config.yaml
d_model: 256
n_head: 4
d_mlp: 1024
norm: "layernorm"
parallel_block: false
init_std_qkv: 0.026
beta1: 0.95
schedule: "cos"
final_lr_fraction: 0.03
train_tokens: 350700000
dataset: "wikipedia_en"
Each number is 128 + 24 x the weight over its row's rms, rounded and kept within 0 to 255. Layers, rows and columns count from 0. Numbers have three digits each. The size before them is the row's rms in percent of the matrix's.

# layer 2 attention output (transposed), 256x256, rms 0.196, rows 63,127, columns 128-255
092:117128126145114136112128160076117145112169143131113133144124113114113143132120092176110126105128124167105166096124121123131165161151104125094124101101099149078124149126092100109119125103137088079167164113106159130089109106096142146158127128108093140132119096148162131115101158127099066125141117175153134169126160137129139140137117118128135144152123152158111140129108148108138139152126
106:153140086166138114146108097109167101108091130143119115119109083143098111100124162118167162160147169132117091144132145132130133139141125128112149160102163070184123112149133140142142143142080133182086102158143163117173153099117115079119163097139177140093140104121140105146138090142188153139133125104140130120147125164079125130112099084121140154122097123139167104137067175105112116138143
# layer 2 attention query, 256x256, rms 0.219, rows 128-163,192-227, columns 128-255
102:116123152133122126072125111122162141135137129109116139130157113111168143180142140126112081130126090122142125131100132106099168127156139162164149168131121100128107112123140093105155159131128091110181135129150090065095101155113140121119140135103136136125124146128077109144088108163173121138145092094123092160121137147141139130121131135108102138135129144129187131155102131103166149153146
096:116116145141094151107107120154066130120107148116129159097154153116150121171128124171109089104130122109114160121110120094113121103179140116141135150143166115121142144093131119080155145132144143120097108096105128148149128134136143138172152098177107101107116141111145130132132162081127153125143149160104149154101166111141092100160109117136144104094157105148126133152118127115124060150154
098:127134144126135146105076126130153145163162138147165155129134115110112150163099108150158154120132179131145123159107109144079128091126095096082118164124199118130148142150110053146140129111142143127158136125106110100122111135139146161102116157155114122140147112106135121152137135144136111118129118090088100169128116139109125092120098106106133118145165150128121122117104146094124128168105
087:125088126143106154085155134138059143125100175129131140145132145070165139176149091086150122171134110104123142116138114106104117144099117114126134146119122103136131128118148129112160145109121170145128130159136154134143144124176119103172114171127118135113101128144088163117146139083148147112142120122120128119124117124125133088103139152132164140109133114137127084165167095098096099154133
094:120108131127113129083156136143111145142146127113180117102138125090108144099099131111156103126097136123102103116129132157142090086149132137139135104128082154143106158129134156144112124112152132157089153151122113134124142134123101102130162120174151148117128110168139164136126112106146124163123155156122113098118124147115164112094123133147112127133149135114132093091147114108152152110147
096:136173129119131138139103114102156118106115088139169108183124099117105166094173114109117153138110106112158140093149128120173137151139105151144102096142089138170134156137131106141112141107182106125154145077171104171129117128161107153144140186140106163126131152157104166123090073139134118097143099102121094094116128151107175103121083098095143129140129123116120155129128098094149149154128
099:138142138127165154128136108144161120188107145168152107128136103102114097096132137144090102103164142121131168143136138147119107154164135081147133138110142087132127143151085134155119121142083133072102140127142203115092141107144142142112131138183123142086132130081146120104102159142109118149121144120137133109127156129106127122121127123078135149111171112185122134193115122134146081150127
101:081105113144143146127136132122097149096123138114090121119124163134118166169104114104143124113149083106181138170138151173151100126104107080118126082131129125116108116153123160141094157121162149121129132141082105114133136135155172152151127092112136114085112089114139098137101169101106116092093189140104149180119139091108130086185125145128118131104141139160151149165112116126154115149133
097:153114109113159127125167082097143127113163167141181080136150136157112127138099121169118150154144132119136086146121152167146170087120101123164107135123115145137132141126117149085111116109117114137177145158135083125118126133142108155087157172111089138124130138121134075110161117131123132084088134132165113094105106125085146088128119151119095101091136126109130119156158122113152128100091
092:117071147124088064086123114132102156112125167158124129146135100149133117085142130101119156142150100109144131128110132122142125145145151145119117118154135100152092158096143130138113155134093125143090160138144102133136163116097123169148132110111135113106113124126128109145105173133108141160139075127105108170145111123103117086144109136115112127153142120123128118095123143097135162140149
097:129103086113167114135129115118129119119161076134121106123134129074144102132098153163113158134134098119121126144148107129099121150140159183133155143144123146124143159110105099142148145124133117110110152118162117123129133094124127116095097105128112165112107111139138116065145160168133121150154150123105108121117174164091130091144131102089105135101077081145136122113148154132125122111137
093:150138132091125141142069129122126086136167109142118159122185131166092141134109116151104088112127098133112114109122142133120141128164140162127156134120118162110145156120149123137117143137103109126135136123128154119154087147101144158111101121096135129085151111095095113158144127171102157142100133107127165140181123118164125107094107136100126124113111149121096096139096117125140100124147
096:120133109119135129139097089090092095136149120149123164133127122132149120142130142110114149072137103155104099148117131120102129123165173137146138097150160171110138110155137162146101134139092113105133109145100163112161127135164130156135143103111129088140148138125123119091129139154149146129112107126122116135139127098099158155079136131150148082112098130134109122133061130127134124131150
099:107142130140136152163153119149137117080139166099128111137142092150129089127156111151139100166140111132184139119096100125130117115142087168135106151124175149144152151121138114144142109110092129111107157159071162168117109109130124123153163071111093159142086086111109116170159167123186167122137144148167147131152134146113110089144100123145131123106139111121124081152067101158125102110132
090:154120134101160129133142133095143153141139146180125098101144118099121105137155116172110122155102149121135101073150147132098107136123126144113147138141126108190146145118149112119143160105123085149131149129128102113131128122094123167121137101144130130132158099123120130150164161111105114117156123086134126139113135124168156137159082086120130127124108103142098135110175138105136089149155
095:104137172134119117106155121127167142152149137113103114173141114173166125125074131094135127128136083101136153135124111137159139141115128179134172104124101144121153124143156172097162141127118108137126154132115130150116144125141176154083126183128124160115157109158133118143099129139186114095101149153106096150143135106109108126110188114094146167140134141103128161128147124082118085098135
089:110120103169115115148137104109103157079140157122061099104161126105128098133129135112110130138115122089149102121133136134100119139121092089119109135142130108182136148128124134114099074147119139113140125126128181103139153136167150117152166157099090142112121153078138153147147134097137064122122120141126139121105083147112108148161166138141151148161097133163144150126161133208146091117132
098:147103067144152152143145139123149103115184136130096121091134140125123118146140141125130124130106122102107112178113118113130163142113149140151112102117170146133097118128114181153131143168130109150117105078146114120141097164170124099124130124140097153119194102120128086113151130138154081188090153123141104116160093182107141101106120149088092128108171138132143143102137163147100124148158
096:123141108173099184110137092124077087151098164176121115155112145155150123121146109094087107144150129147143115106158105129147138156091145100123161137126048149137180140132126136128106129143081173149152150124135165123134114139131128106122116110106156118165135097161125131178140155108127119128096108093138114084156108176136106094132119141130109105091136109096088112141132101105163124156128
095:120151094081121108132144136074143133151137137083130117141125124115166116168157125142089120147158104107072146136146161094092133092137125117125143133124118150108139146154103109136130148107129166138160155123129107143135160149095145162096115121109117165106138126092139101122103129147092100157145150112135096136131117097169151152147112121116118113166121148135122155092102088092124091096140
093:138150109125149164136103083066171121078174115121107095152137158084157144170130115081106142120167120098087164112112136121092106108119154120112131121113115107150130098114097111140144137092095141088117112179088187112143104168116110151110119140127109176152134112115134088154098181150125144125186144135113108151081101124119157144129135122113133120157149121098157125087131123108161147141145
096:128137140125109130144127096130130117153118105121112117128144113131154097156126113087148132111145129171082107118129134092132143166105113137181136157143148101148147107179126186141138120146109141099143111109139077109080148121150116146112085171143160151118147127061123136101113094147109127146160167063112099118129154134121155095113166171140100121183164146091172139153161110133106174146156
098:162142125142131115133117128118128108130097174136122120115113109157145171138133113162099112144141101117125087158144150130151133128147156114179168140104112084103126143089090134124126135139138150078161168126101120118160146098121119124117083142145076119150159128153098125159164102154169155077140157114152116114107159100128120156109120135103127116137132136136162137162099130139127146148137
097:103101125153086158162136128112099109096114137134158128132110123121122107121167106097127134114088114172130108110138147130101132131159113138128125101084119097109159158112116113104108127145149142155119118155115112117171168100132119090172115120140178099112161133147146162122122140101157126133129113145087106150146103128101125112114129126102113171148185104113108105164139102097140130101091
095:121173140123126140156160116113133139135114128108153149117120156135176094103118146123139128133147148141129129146167115105154088125099125149139125118110126138079168188097112125098113105132147072126114138126123136102102084117129136119151197135140120110124124128132148137178154172087163100166123121160117126151115090108114165140116120124100110109124114087106129170112109107159171112114094
092:107143128194131133161071143106165120182133144116083129134118112161145102104165114111113154109094102121116102150143135076129113100148140183155146126144156162124165159129103105132105119113125138172119119127154127106157153129126101135119179096098132155116094137100147112134127138148163144153123143160117101141180141124125149149120117124106125140163170147081193069159152136114147133115095
097:148169145135144129106142163073115117134142158114087119102096140119083128131124137127122126124160159119137115111126107088179111144133084103162111133152127110149120110134128123123133149164127105127124135121124142094142148072102137150129135150114120118133102127124127111093118130114163124122130178139147094130179046100154120091141136113129092137170135120153150117108110142141153156107171
091:144119096124147160135133118138089111135104107142137140095158126197128133115168103153168104113098120161136113126129109134107071113123104116115135120150082153151105133159124164116156171126104105136111131117124160115159109136078153160070132154150144120158143119124120126095156173150134137094164184099104134124120100151145117118165118167122136123165131170123123087078122126117108092152080
101:114142146138115166152133167112150101151099183086156101149101102124083166120134102112150069147152109097151137137106142114152142143163171140111084133140123119155097133148127154132120107137104085138143112121160127127091104120121142127101094106133130099148124160121122138128177117183124109160139126099114113109097163110130120174101134132100120127176145161155125120138127176080093154094121
095:150111085154099131143144130130106097142127122122172138118174101089148109150120113118126168138123126144109117146105101120132125110117120103104136134143098132123109146162121131147148115130139124155108095147161144156145100113122162159156149098121107094103141133132132137111137110129113156076105120127154145119104143094144134112156126138117128181123143102115139124149097120097142121140109
096:121089130117122122119118087103132108137121159108115186153169097093193140118116134102148161117178131125129161117117128163127130161132122144113113130129118135154106140107098130117112135130134065155128146112122153113123128113138132136116104111135133141152177116077122161105136106113085154184119142111111144109104141128165161108118148119152157078150101078132191088130143114135125137113135
098:176112127142088196127121139141107100140102091128109130113112124149158170107073120133105131110117145168109155137149152096107066146142142139119153082124135167085159108100122128113142145126131137143129161155129136164119135120128132131117118153128085116157123128136149107123134111122072100144121155083111129130091133081127074112148083152134143165149151151117154155159131130119100131132092
122:102115134139106115108131104142158119143160133136138140148147125108115143128117127105129118126112123136122123142090116106125150110137136187177152163120101101121115120136107099157113176136112114149180134168172091111135112147122115114113102161111134140143132151154056136165116144161157134086161096105143118114126118161094129107108119128112111136135097144124148081122099141134174141125104
114:153125119147130122137093124106160091097090093129150130145145129133118121115098130137116113171128179110112082121110117128147156118166111107110130128102142098136160117142131125108114105110158146104112153086119137164130153142149144085145163112148117168135126102119169140100112155115114131150124113095127093123097109091107117140159140105146164126126134158145084159107153122133145106124113
111:108089135126089141091137134100075132106121144101158120138139167094112095159124164135131147118139081135114146116143121103144113153133116105143146078099084131165136143127157134133123057123103146119086130164137159103118128137121144078149090120097170134139102124122124138134103134115145126147118123153096094135106162102148143150178164112108170122120122134140133130137142152115132115134133
092:139120133135161099129143110112171078143125116109106148122147142147122115139140143127130169091141086153127160093190136138128082109132121054085153142101133088113137151141143128142096135128147097127134129125065139140140179119146145129113111158141084075157109151120136131108141173115091129106121165141106132141150128093122129146118142134142139110134168092141114170131116183140109097095129
051:117142112128115150118146149125148159116136131159118118113127145116112110115124063130112155143159132090164118146119128123122157136100182124097132148133106096101110102138121109161125138120105151153159148136096150155129113177170095132093152112134093095159140144132079133153123115135111118118129128095141122125124131104154180080132111197114144084134137089178164101160140083127139149137131
060:135083125136159118137102201117126157118141101140117123155128136123145149126111161144099127163104145125094158140142134094145101122173103105150150129105135140152164109115132152099198120128127144113110149117130113142129102112114129136168125161095116148147155142133112145128131105120112094093116100105112148095128150147095094144123134083128131118128095125150112129151139135127136116106145
069:104146136132134161138105108142112108132066155141106147152153120127124123105104123155137149130154166141135160132133115121142151116099182153104151122155121155091129086134135128112115142091147120164171109097113132110093079120097148147143114108093110096136124101126168125095128154124121123138125125105112141152151118163104132099155120144093059103147151162167145135136129113107112147132126
073:134137138137114109126077134135157158135101166165114119134152137137139150145104154115114102146101168125169139136172130142118108131101136130088168135124138128124158152148149105089097156093110100118114147128162087120136132172110147141142098127116137101130168174157116123118139153122117109162133126117105149139117127124106098120098154143118197123165146166154114161110126115148117095114154
071:109120149127112175142107156113127143166148139079115108070072129111097122160107128151164132129133098164156145165101082110105140117159108111102109134170127115179094138120144131131121138092140100128101128148136126155131107155150153122126090142105099135168147122130146153148136135124130123140082127148090114127135152120141139179119110113138139090141080108182181119135117154130139147141125
093:164145137144142131152130078140107169167100167121107153100124123161133117142167159100132146100170096144092131124130113120150087118107128115079145153144129135124117150119086070131124142130124115134150128165132153114080134122109125154117110129114148129125164134126123125157128113131143114165146137125079153118137080135105129113154142146158112083151125172128126122125149115135106148153124
088:114121149074122146122134185094126160153156119062150139149126118129123144136104148151112113128079149146100124116120162137125089117155122110119134114137092112182138121137120144098183133146137151121110117179108108157120127108164121094105107160165104130129077131110103107134146139101129113134145134121158157136129159093129117160119135096091173133131137140103154109135123148119128107132116
085:158153097110111127159106124114100093144106127174125150100138097134179113146125121130145145118133131126133150120134107134122109131118137129118131175167114114134115093064155116161132130109075100116142084092119143105138094138112077129130134095120122129164146098141133117160111126146156103139104147098099110131104126160091172147165138091096144157105174125158144097138117087129113133114159
083:119141091205172155113135126082104138100126177114119088138105152129101154115152086141151128114137156129127148158100100106100151153107157098119141112110140130113162149103120139132140145104169095111190150144142115122099117134112118121132126110129171120086116146125108149130153151124119128121109184119145144137107096104158142087127148134080099103140132121137139145105159142126113131160136
104:092096114146093123147115136161125135141141112127145150063127129100117176127111129128115096151107175174152109132148119125111110116132162161113114125124113117164145131111082150112135148124130141147085137096117114137142124119107131148158130156134104178154104166103132184186129085132148104120126127127147148139128139132107153149084132126163141102137168078138104102113138136132102115098117
087:120168129145121111143129111152105098090109106153096119145167143120109148120117112145125124151167120136123131093174115136177142133062136119140111125131072132135096119108170087145101125111125135078171108144139168160101099115134133133101141079109155124076136100136125126138123142137117141123118134147150154076128198159148146126170110105112130166148138120122127141118138114141132165155134
099:123070133155110135181142102101121163121124164128184141082146110136172124129163131097133126120125129095130099163114116112112164146102143084054097126160151126134161160106156138147132151147109094133164155132130113129121149138112155163140180089117139139126133148135126106162131119095108110126118139114159119118172119110098100123131149152126102162105109100111084123108131139108166153136081
094:127120136122141127129102133119105104146150151166090140125117126139119118157111140122084070148135185115126189112149117122121117093102137150124117117156116134116148123105140138127160125107132155109124131096120108087143090121112145122148107166123131095157097106156132113117123133124104112099136157174148129162133106145104136162131118091111092115113100147128105142140123135095141161158156
113:086130145139150160145145120102141128091099134130130111141179191116122116134130170137106108136117140132130101099155129120096168148126107109080107169120113130165160114080110158116132111117115120168097113169115149134084118163139140151158131110131125129126131137073107144141119176100118126134117159127162107124142168162147113138120115123125118145102097128079081125089173143138164103137106
102:146071102117122144133126155092104158112137110154150094161136070115143139102139141163138135141139109099156121152145064169130136145099146104083098137165167132148132166127190124132146120087114119109156112147127116106138140117149133116097115086103158097096111099182112107128118114103112067092103134101139168126116132126124148096141121147103111104125113099126103132108164151102129132129137
111:132144068128136124149152150093143122084120079147147096156161145138119131142112105139132112102091103139143094161118124135138129140128110117102105114141149104142099130147134096134175136124096138150071133174129122171127099126186104173124125141103122143145164129131113127117142154109172112118154131142112129188089130150158138140112122158150088168129124144137142078175120096146127127126100
104:116127115144119186127129127120124148151106121113100123160099161095121085103145161164138164116150126134110154155125159114135143161134136080106076119125115146146130124104125158112154133157113103109173143115152118121117145111102089124106126122151139105116116158113123141168146129116127128145113110142124154117127119117127121123097139120151180154118131113137131115092107171125133139139130
097:110119125140111175146114134116081123130129074111116127121116122153145122178126145144149144130150111120136121145132111129146144146110131121157104132168141075134124130132120143129146106137167139131144199087159133139159152165121135168100123149144129130139120146124119150154136115120161090133115100100125131110134124103087134119118122167115187149107168126132120116154100139113133126163157
111:093143103123165137108101129120113123121154159130136153106112134139091093104136168088161137126127099114140137141110114150115154120117091149162107147154131159109136195174110137137117099136130094126128088116105148119143140129177129103108136149120115162116113115142151122141119111113118136115183155138160118152093101156130115071088162094168113092104109131125123153171091133124144139075139
100:132135182166150100116099143210172137112110130101146116107103138106097109124107111114164125131095086141127151126123150103098138117151154136063111059107102103127134135106142117102160169162132146144132106177158143057118143127148121143151106102099138160126129138144106133109095149113136134142103119137139151124097128162107149176145138140146145096168116136124114118118137103157161182144148
115:184133145116135117084129148115093143124091085143119120120116137085127122092173088129078115106096136119109099167112127120138175118128116115099135131105137083086105111107140151154141154155136172123091140133091133145097164127109116140103122113123114107117092135122101119131163141104179118105122138153132093125137088152155146141131145111147128098134119154122145137180114121106112111095088
098:142133125163140133150167117087135156115069149117123130106126113146122158120103099127117151106087115189080165141152142150111121142156113163134137137097171143160105124135144174138128150093171140139120133112099138102134121114085106165136108121129141153094094160128127110154113106122197139167161113144145116105143132139147130150150122083136082138116133098140086116131114134157090115124071
102:111151127159124115140112137152131171100157132100112183078141123133119123129132108092084136129083146107135124122131133145128127109110065137115156125147149101101115093147126125117091165150134139116159108180155152130142106114153137091108124108128126132109123100094161169142125158160102152099153081189125122123127132066120121145094146177142153107176133098144117135090168119130076140120131
115:094091106132121177129125174086123144142119100143110142130112155128104165115177081114112132101165134136129147105106143114151149111151094108114101136128060183112174095116149108117120093112126152082131124156143088152136144147154142116123193138131132121113165119100147085123160127145139168131108110145133087126147127096135132082155134088088133126114168099143113103144140089198174147097118
112:125129141083138149126113161110111118136123164112184121146155094087116144104116110110111131124137105181163150107159149130159142146108124139164141122145165131111070145157101148097147139140134134118141165160106145104118118112081144128145097154118161138113151144102100142103129098131144157113158113114092156110125136144161113141122130142109155186143082133124115113137130137108094111109142
107:061118150146112125144131099137142129100125097126157128116163102137106160157118121116126121145136117094122107132152157089130122113101188080141120102100159139132129170133151162173145120149155116096145117147122163125136156123171113115150136105149123122117106130127104162131195115126138157119112114107107133136085118135139140152135137150124095138118135105098132109103153160145137152157107
107:082108107175131165131123076145121092124153156123086128131130127136097149140112105137183149141085112139087116078105104121089151137119089097140147169132115181145139107137101089113068093156128132113101112137095129131133155105113189136104126116173146122105097148136143139128155103112083181116130099126151123131161131134144120163140146131144183132137133138105162115112131123176146154137134
115:103134144102124093189186142097153152129147104138085132142144144096158119119165147135142113121093109123163150153097142105143121111132133167134136111124142091110100114111154135142166136127151127147107137107093165115120110112114095133097125168129163141164132160101130134140108146116123114129125110131133125141107113159101146146108096116117189139159124141112098117134164133114118143149134
107:149142120120114147104122116148158135109098112152141137182148111134153131111120141156123082123137142069151112085086106131103142145147117128127118104143087126157114168080115140112136098109105113156108115148118121121108116114156121131114158127097120124174145105120115158147088170149110102166129143155141149110166168147148139107171124132122123119131146139123092104085169151151147123127115
106:173164105116095125122106111108119114158152071161123107139162152136128094129143133175116116113102165155155145124150092161139130141116141055117130122135086106121095109108115136142160185132130147139096150139133141138114122135151093161163154084108106152141097114156108124104145112107143160141149140153115136160056087107111089119122132116100144122178146142110111127134129120127124087142172
109:106148129137141121110137070091129123121082088167102150115160124129128130124150085146142101113129111093113140146122175143089130144107103128150103122128124150070161113111116121186134121138117180128163138145138130154159121167127126154114081127111152140103114107088133058164117119096137096118132086121133117088130164160127153070151140134132118126141134136152168157117092114148123121137140
103:153160143144181144148169115145108114144150107131142147155148145087149157141105058167137134125119160175131158137105112121115146139161127124170163117136110131166148105112133129126100148153081105117147170135140105158131149111166135112125148134134138126094086109116119132116148114135111143124101159158122071118136164095113119120137130120136139127086162079100178123177159089114093103109113
074:137156149146105149177124101139103148124113145137128157113154199132154161126139090108118124120117154131152094151139122105135153122083152106098146123119136096099131119154108105150074156113104112135126124117144125143109112116119152130122123110135150103122181127170106103126138112139151175166123135130107184160130098106110172086117159180169125124141171127176133136166085109134114125154107
075:124120139086163095110160179106172148106111099121096109140100097125106110114116165115081158143150098142140137130113139159116140139149108144138134121101132150153130148091145154123152101157148164111154120142115136099144151110143091132127134137147095145161090126126143137101111135099124111113132137096159078089134164151168090192154117104100118133103102124117129135128150145136137156122152
074:140108106103127098138116135125164068109063166141108149097154108116108135107150204113134153073137101123128156134140141143118156133155112155128120154143113125070097093093139137119157167086139161121135079111180145097140127138145134145168159099146187117119161133119157120126129141143137118139122140125110098104139147131120119133114135119136177094107136144158153117086126149132154144113123
078:127105123083151159060151153152146094125155086125137105151117108128127144133112150102105133132102078162083116134114145137128149162181119115165093112087129111111124135154155138102114088151122131088092129122105126121178128124171109136113098157150134150129074135136109133104098134149118149100179089162152108094114144137118120153137152096126175134150092139106142123151178128132102128097110
# layer 2 attention key, 128x256, rms 0.214, rows 64-98, columns 128-255
085:122135112094134140179146113116087152095134153149095139111083139158113100122154119161132143116101143179134138082150145086158102116126110106091139076083156163147131139116125148099122121157132128153073111132126146150142152143156152115155134111110145109130097173109151160096160129105096129140081158146111140140117150142158117137147120127142168111097167089146078124103153109155100121104136
089:106134104115129132151107101128129145139106131138126125180063145178133176125201120146144102121161126095118113094140121100125121130137148107095144120152119173132116188130120124117120148147107136149156154112151108144087135143099141106124123135077127122113130123143119104112164087128105141137126128133140133135110111177127145124102115170137094134132158139139126133142114124107168126073097
087:102121096125115155147136133107124103123145156120136116122194111110139128139157116077108114102086134101162084103081130116141145154124161161081140167121142082151088072186103150131102148135165101108109161115140120112140196110128109112154152131122147114149159129139139124160170152141108135130164136070139129123144121165122132109135087150122127120105104099112129104126135089139112130111115
089:093149106124114183127153102151151117114078128115119123122152110136119120115095122179096153165122160102143091111086137172144162084153113136123130142120124131147118146140104139131092141159091094166124109126131100144147098128072102147145173122122109125100122107107126123166102127153160162134165095098151135107139103122120170128116114152117111132126147141125086142121161111135110145152125
095:152139114119138144112116148114077148110058089147114137146150150104093114128153093096141117159169144103143106107125137101131156129127098068129138130143134113107179140098113102174180111082151175109122168134111118138140132151130112123157092086147152075150088120134116121153144119137149114102146080114136143150106114138129149147092109134159158142134154143115135130131105105140105115145128
090:155120145130102150087149124087128129142132100114149109155101119113186172133122115157107075092098124172109085131109135132177106129118100129123128141106143115147133092148129140109158145109133126113135117108130126116107121109117122103154174134110098125154145119133141139123127158162091110089150123138125126100120146106104128163099087157149120099098098138144119097129133152146116162141126
097:104114129118097090102138071114101090124106127120148094120155124145144130141113096118132148117146117118139095170108154124177081110170183146101122169125098122121165134085160112120102161065151145108137141156144104107111132145158123166098140087109166113140114130146156135122128097116092150119139159149125126122087182138136115163153177131152139139163145168162121138091108132096132133122136
093:121130173111120111110111134098119110115133130157113128118130141096151089129128081076100173140148176134131075124140153121122146109149133122192141133140157088088142104163127151158104121149118116135114134128119125157106122123143098122154123162184084111074171144172117105170119107137131142205121085176124148130137086135124137156140137124153126127115181156121131173110138114113087077099121
097:170115137132090158139086133123158142132130154125154115147069153108124124115108149095079118166089087142156106119122094133142141152153145133119124115116126128145104125110148130108123141089129129085104132119126069146105166122094112159141137126118092088111115143143126156167163065119141126149124145140083133154124098131106114125133133166109141110129158144083106109158130119109084136106176
093:146146169111161116104116140131067143149151136111147132091109137141107132147127110162147113113118080104131170121124124114152126133093144123123126078121127134108132095160105147115139071110107175150136126153089148098128108137131075133097098141144132172130177135164107186145110098155155143119114158153109066134135136126170118100157134090115080149151175134109109112157065114127139142191104
094:141161100139095152116106158125130118146116160150138089112150126127143109146129121145172160151138130186108115151132125115131088154110088104136125132147110100146111096104174118129084120088157121077123136173114096110152121153141150158127112078117150166132123187124117121177119144160097093159162092134156087110166150154162100153136137106088122141130125128138131070076128144125107158147142
088:103130143144139097120147137089167123135145119147109140156139120068089132132161112117119138124108169124132118154095155151098152139146109140156110129116129108091119120123136150110136117102115118129117113097139101158159138182142096141154150134141099124177098144116153173151112130140139127070168126118122160126095121139120146140122126134136152110118119113112109164144112134100155176109099
094:151146113127151159124100139106120153168104125106086110131091109120122162122139129138128161112123124111158151143124142117129128150121111124158116122108116142093170143053146117129128125085147181137151149133147140118141126140118153136131122168095116167163145116166134135150110129104091114098144160146134110128136097137139117147167100140136172103132168144138154140129070131109135147140076
101:143111112122111141171117128089128128141114106147161147107154128154098101147110075145163119150100155103124165129134112139106140091112125141111116152159114133131148118089107106153116173138135118125117128152159124078140151116118090113185113126098149120141098171129139092154092176089128159135134139129142128166173097106133129125110137116110094105115126142126116134150124151124112152091137
104:162139127118106110143118127128127174135147093173170130127145114133110162113155079162139125163089123127136098138115091128119109137103129182126125114132132149094125153111166143119154105108145133111079099156120108098123148140145100142126161133139127169124117117152141103125145106075159155129132097148133135161112129145155148147124104110088136100118097131097151112180116077107111178137151
105:113106186087157091127143113146111104151081111141104135126099129147098109156156129157132105111142142113122151170165153110129090153119112139114114080129120130085134123115139108123130105119085156131191123160128163110119115094155097123129142145115117127164074148096180130108077144085105124133150152129119139126110172172150136153168164118132159099123137139141145149140176108121112138119133
097:134080106087076112104146148137142128122165137147122123164092110161089138138160068095128189129117129124169118112140115091134116132104111112122079096184167132121126151071101113161122138104123146129118124153152113132090159090142130126100107130148127120163116166108134105119101128084148153166126138149125092121106130150158144135116155118143078126139093110153106099122114123131124133107157
104:136141123092089129150124114139144162090120101125145120113080132135123163099136137084125133122136161059160067090135134151151140103134143136143172155163165157112138146170137108103122082133105091159119137186143098085137158111092133129117112111144129116120133118156143113127093096129087141104146091103117106127149175080103135116134125116147120170151121121078154099108123137141148177169161
097:111095168141149101146111110142154129109153098120117170163125143103144140155118136114124111120127151142118162132123181120130118142118130118113121126104190144107075091148121114121146064121114116089110157144107134136120086113175136153108152126084134135142096111175123135096131126146148129127139131122189161124155095119108133086114118150110116134164108069098125162126129127131149092130102
095:098142133166105128131144155127133152147123141145142096122099101153122113129118081128150142119093136165136155134120150130175162167142131149129171156124102141129144139168098135153109161116146127102122123123143155169137133196160077141150144134105120123113125141119136083117141127115099117140121110119122157102139093103075122141140094109154069149124128139074146145124153119097132098123157
098:128159091169168111144135134107131097141111131151138128099074091142144098137136109175145121132125109165081105121168124155124100158124128189115153155138169098135116095109146126133120118111141138102073148141119171122161109150137127156125151117152142138148111135119138123099117128104097109094113112123154140120111090165138117124121124104149135123138115110136130090132177092100162128149104
093:138140151084151168138158104116145133108147113110118119130128124121122116198145147128093111099139134108116160092164158105137092120156114127120164104156145127160140053150128100123147156112116106139119137090138112147132105123137105122134118143143129190124147105132095109150152129148131137086148142127117105116141108120158150133124180138119110150118164111114093109172170145144109127088124
097:107078122101145152139107128179156105172126145149143181097103175128134066139123155062168128109154132146100124140138137107103147132199116110149121119162140098152107154112120134142145135137104134121123157128155130179122096143129122186074124126139125125107103142129132148140122137118089120150084127168097136145139116125182122139115109140165141155130090118119127131122091129150088132169096
101:137178141121130136141095118147084110099090161116087135145141113104125117075180128134139137116111166063085108155163093149126131122129173122111075143113162143128109136172121117138115095118127152147142084115125116096097095075179131147156111123146102162141112096124120100177187113159134126159122160082147138110134137149152105124108117138149146140138160131106112133108118122108109152080146
104:139120084142140160076144132157117150121165137141130118137108075126075160136095126164142103155089103110162125112143172116118122088085085176143168123154111128138099140127133118130121112107094122138175137150091132173134130104097148157129097107133172129142200119138139131122164090106095148074100126122135080114139095112095112129116149153115074107110114145141112151131101154152145130143118
095:142148119135115123126180138094147140112147132139187093063130117092118111124148148140142130122139134125149130186116140109116156109118134111122121128093125140092148131119103122139138154158137155087143115103129102153074112117166102123119143106130122097111127139133079128118152116095126128118159153140153136139111101154102096135132142077158117111108140113147096112125132153121077111134087
100:141121120127106130142134077152144191110113130142117111125082121140130171149122121134092131061099156153097162123151124146127176131100137113087117107136129092189123136124145157172092160151157055101111098124131148143088141125115117146127174186113129175147153124134124123144111099132115107162135125108140154123136140131154146128107142148092123164105105151090113154114106139127109124149120
101:137117178136107120138156139129119120130118134107088107148148103134130134143136094130148149157128146171144137111154105089123143180130153119115131124126124138123117144139145096142171114165097110082095107161102123180183117114158118141145113163134158162155130114125131144096085096129126152138144078121160119124139117104098121100137110151168106115130122094141133123181080128099159126140172
098:109128127086124095119063101152121188092140157157085162122152146116142079138104127130146144151101123154142119109096093157132152142145129127097092159103127119146158111138121109158155120113132120095144133126078115175125136156108063130137140080115167152157154118100126122134122163087166140152110099142135140152108135102137160126157084106174111136156113120119141118091136162132120165106135
100:101169135101112083144090113134150124075120105117155158123120173134112122108142129125137099115112106155181110120128125140152148115144114107178119113126122133152134116094082135126172123121078103143131105156122114114154116111136156131126150104098170108130136129124155140167146110107099089101173149160094116106134126108132152126179135160146161118136137130116154147136113093151174170141123
106:129130127139115144172083131159131094141112158137151117141124098103097189101169135139133108125130125150109161118111112149129092115128144121113146119135144147141064127085132110159072091124141104085130113149151127143161129166102116167117158148152103124113129110131180137102150130107119136100147082110108105083173096150122144113122132131100131124122159137136133147131107095113120140114100
100:091160139147150156140084112105169175153152126170126090150081102137133084131143131127075151120120110132122106122095140164107153169119166146076093129102171105140101128196141122105122122159099117138105114112135129138132126155129143127084099116126126107136150103119112104157138079117095105153148121130136151140110105136142138119122091118130136079135110099148093110106110144125142115135113
100:119096132139180135125085123132098152129143125102111140090142113126101164124157201127107109105114135118135137088115097125127130122104174110114129114130133163150086107149134103134135125112139115143066130147110137133146153096064153130150139118135121104118173117169135095140154103182122133110108092126146135090114152087124152113116151121131097111121118160097124111145132092104154121135107
097:142122165162089106114117110157089132181118136119095091087131158153139111147097106087134116101119120115141140158114154124074137148115142135137134130142132149098126093122142163118146101162140125091113119069125119114126109112121134112129135117183117120113104150091132101127124125125104137103117151162097117161123155151122143115134143191186135126171117070135142070145117138119097134146135
107:120134131139132169160091065110140187122141165118127112125131113149122143121113105133110136112147138103158114136156133164092120130121160083118115181142123166102124108144126103134102136135156102135167142113128121139078094110108127153133142107164080132172159145107169099148122178117166101179107109074136126101108108123120136146151086157157115133156152111138117139072148120125128104124112